config = dict(
    n_layer=16,
    d_model=64,
    n_head=2,
    n_kv_head=2,
    head_dim=32,
    d_mlp=256,
    vocab_size=596,
    activation='squared_relu',
    norm='rmsnorm',
    norm_place='pre',
    norm_eps=1e-06,
    positions='rope',
    rope_base=10000.0,
    rope_fraction=1.0,
    qk_norm=False,
    attn_scale=0.177,
    bias='none',
    tie_embeddings=False,
    parallel_block=False,
    extras=['local attention windows', 'capped logits'],
    init='orth',
    init_std_qkv=0.0671,
    init_std_o=0.0119,
    init_std_up=0.0671,
    init_std_down=0.00593,
    optimizer='muon_variant',
    lr=0.00603,
    beta1=0.93,
    weight_decay=0.045,
    lr_head=0.0116,
    grad_clip=1.0,
    warmup_steps=200,
    schedule='wsd',
    decay_fraction=0.486,
    decay_shape='linear',
    final_lr_fraction=0.1,
    batch_tokens=16384,
    seq_len=512,
    doc_mask=True,
    train_tokens=103100000,
    steps=6293,
    dataset='wikipedia_en',
)
Each number is 128 + 32 x the weight over the matrix's rms, rounded and kept within 0 to 255. Layers, rows and columns count from 0. Numbers have three digits each.

# layer 8 attention query, 64x64, rms 0.18, rows 0-21, columns 0-63
043125115159098175102142169114116119147140041103126095138116167176120153087164141130150126135139119114127100187098156110156129164107121146151151163129099143099136106115116107111144058108115130
162107147130097101110119168113115087105110153177137129118173155161135168120143083074085140115132069107169159133128102207104156119096079122137155132170169100145108156106109090102097144173130187
186136142142127094192138139143174146106110130138173164131149147123093121043153123087088100113132096177151097124119096148122144188123088103170095111159185172102148141170085132098138132134192186
119116174147141139127145092109159119111160144153128118132136112099100181156132143158144067082093096129103050154121097085181111173143158149097074087106075119129142102092123093106135164077118180
156083154114089152105148066133153098097140126117153177087113161075121133172068095136173185158103139148094081111132075087116108128145160178106091150138101147170101158175159137146117126141121098
087122093124099168140120114185116110131122124108122115140121166191131131163130144161129171125098107125184136166131148127110125140157166111143128146101122126197165105160113193176120091114152107
166111060117097142159095129129206088091170146146130132117125177146149124188073148117126161090146103101092121088167161100115081084082154099154150158147150103149151144177166104134143140110100100
186122157133125129112158107082129151129099084141093133144142081146064129087139094064111178110184143140123157105115129124120138166086066135181133130161130109112122197113087129098108150144151153
164087172221148153114124072186111091125062135087129126110127147128098150088060140086145117161107210123098124109141074162119114121148123147107083087068175160078138165116104183148165080119114072
116098235139161134147105111106077102212133114150107174124160131103072094095176113108091118148127111105127146127102130136148141137137146073119122138148147172065118086118118128094167113164164145
130090128065122200092090190129168083080096161152093098161103181100128174090162127149153158103131064153128119138155082075156099150092171108126080133139089166130129134111120084166173130071119121
112119134116105165113127114156114084141121190162127124130123186048168126106078154132111132180091157161163156096122102145133106106216080147127161160084093090149106100188209198159098087172128122
127069141088129229063126118138056105177140160170154130137108122091097095154089147140138089111107097134104129148123082135117151100147161146077179149075114120137149111109143142152148107103149105
141102052192102149081110113145192125127142157103169092034138134133215146112109135125144140111132206156115107092114118112141111082085144103132165119126135100210126123125105105121132161136093107
087092113089107116187072144128153145112112134090078136105175162118095094126143141119153118145130103076156069146131169124130099144098183081102192114081157079172141139140194224149194127130132110
113125133042106105153161143081123145123149081098147148098171098158073119136137153140129091138193108171078194122111107150102149172089157082132141124185095153107146143120085120093149095117160157
180125137154076126173100100103141116144153112135114146188191118122070161153220096113180119118176157110142126112114148182128221101149106083058137107135073111087141204153173089135094115122120201
149109154131065140138069137192061171149059118085129048098152094116110137209092192157147168121163205124166150123110055121199116097070179111129138132088158120148113106147098205147122068114135144
187131090130193139124067158127108111128156179116132123129128108117095079104149154082112152122106021159117168134142152125151115158108143137105135134120194203086177135121181159146122188104108143
126127152148140114099175136110086148071048113163117068118164110120140059098190178155113110115149145186150062157121126114155104103172089105139079131093150075107099101122167090121114185054083088
092059159180167046160129074080129110140148189115127119126149096112124124055082152150138140135106103127170130085129061099144109089125176094131110114165113122094100101166185038137121188111092075
110077110135206149088098079096129045130117115114140126119097113124133156172139123157141053106181078161180093133147152144152136143138196147140173139154122105135155136143056168122073189133169118
# layer 8 attention key, 64x64, rms 0.185, rows 0-20, columns 0-63
160111128182171075117118195187141122114117164170102148089120128137144101138084131115121082145120214182201101086088098179082154154166131134101139120088154180087121098104099117185138136199102108
130157100194198122111113118166118113109107192105109118157133070105192121145063137143105175127129151139103157118139128127140143105118165132121050112077175117107144127124100079126147120137107133
076079100152101205175155089150116098160130153142121081115168134102148104093123133112142139143135150131168129108158135101130111113165171101120129138127101111145150107108168120148160121118148062
136165144121178080118158148102134127099105151143148117109173130123096087086183063145113143160116114134084118096137120135118126065145074154176114117103129102137117139125175124115111171181160129
168105167109137050136130148084130162127106132103141165088134089080109107108058116098142132130107141153101117073167144122145123124180127103118160139155161198103050141227099120142118190133145149
164154157147245089089117109133144161167094098162152110163183118072202072141082127118155157109085157147124080187102079097066185141119116100136118145094150182139116116111135122149116096187118150
076104150145142161151116108077158156160123081104109095142124138074139103141108210175216136120128123120170044124173131138081095194177162112140133110155210143169140149154115111146129111107140078
148098174118097198110151110119140144140140077159112117128106157219086173086072095119082128144135148157118104137109125083097136135177114129175137117088115111200185124105119108135110152138072171
154092116099116120076152137111103089108068127072096130144112109128077090096100101123132153096111148115145096080092098144089167107132157211128044088057094144126147063089109119060183137126096104
154097078192201184112078090144122159101117097081103079114127141069065120133109066154140104105115149132196090138134064127197137172128134150151152120096092154104141149121113132167187121158098160
082128136075099140092164180095102173148125120172147110169103108081154100158110170083102143087203055112148063210132136147089128185114188125145102159145099133153133170123109104175065101166129170
120135126132146122117144113101138093186107163113090130157112104126139156151080113109151094122108117136110073109119133130130154120130118185136138149106157159094139153146138063139177114133138082
094115146122118125148127205134078105160112098152144144132126073123145101193132160162147113090137021123180077124133157108125141106136183125131115151145130084199147137109072154115121094094116098
143099137151158142142174149149105121210101135125121129118113132126120134080124095171101133123205152164080111123160170121098160115131128112150078126145137131158125052123109084113135142142064096
188163101177156080098167125095109196181113146138100130113105135121077152176139129112015089131092125132187183138135159154128127150064109124138146147123140155128118193104101158116041201201102158
157108115147111105153211117200064139153084057178152105105183189162070153164148125141128074182168172095101154096093079153190162114103157110084118120153081127147147079137131120091105104126137190
119074178195150157126149143194181159118073092105113133133181145116135095085077155115184155084115147111205089149179101183163195176212117102149111218109160119093128186120111164142081131129099104
133171143123128116136140107116125077199103123098152153129151148120148089093085149118051217130100170125136103106081154109109116119104139110118066168168164152178205151120055108137091064101089151
075193121170177110156165153137173115124113131150081163137138154132092099127130089038113083106108072114148118149144154083121095149082107151143110098104141191106120115136177049086152084124134161
172099157147171127078242088106157034127114175138142090059135126072149101147201197099130136149158099104139090136109171144075095195138196124134095139109111134140110111081139098080199129083091112
202099134108169211067122114104162147159158114156088168117146065107152142146123136161111193098146087087144083156150083142141114156108125140126173087104109181078115105112107079168156133118106141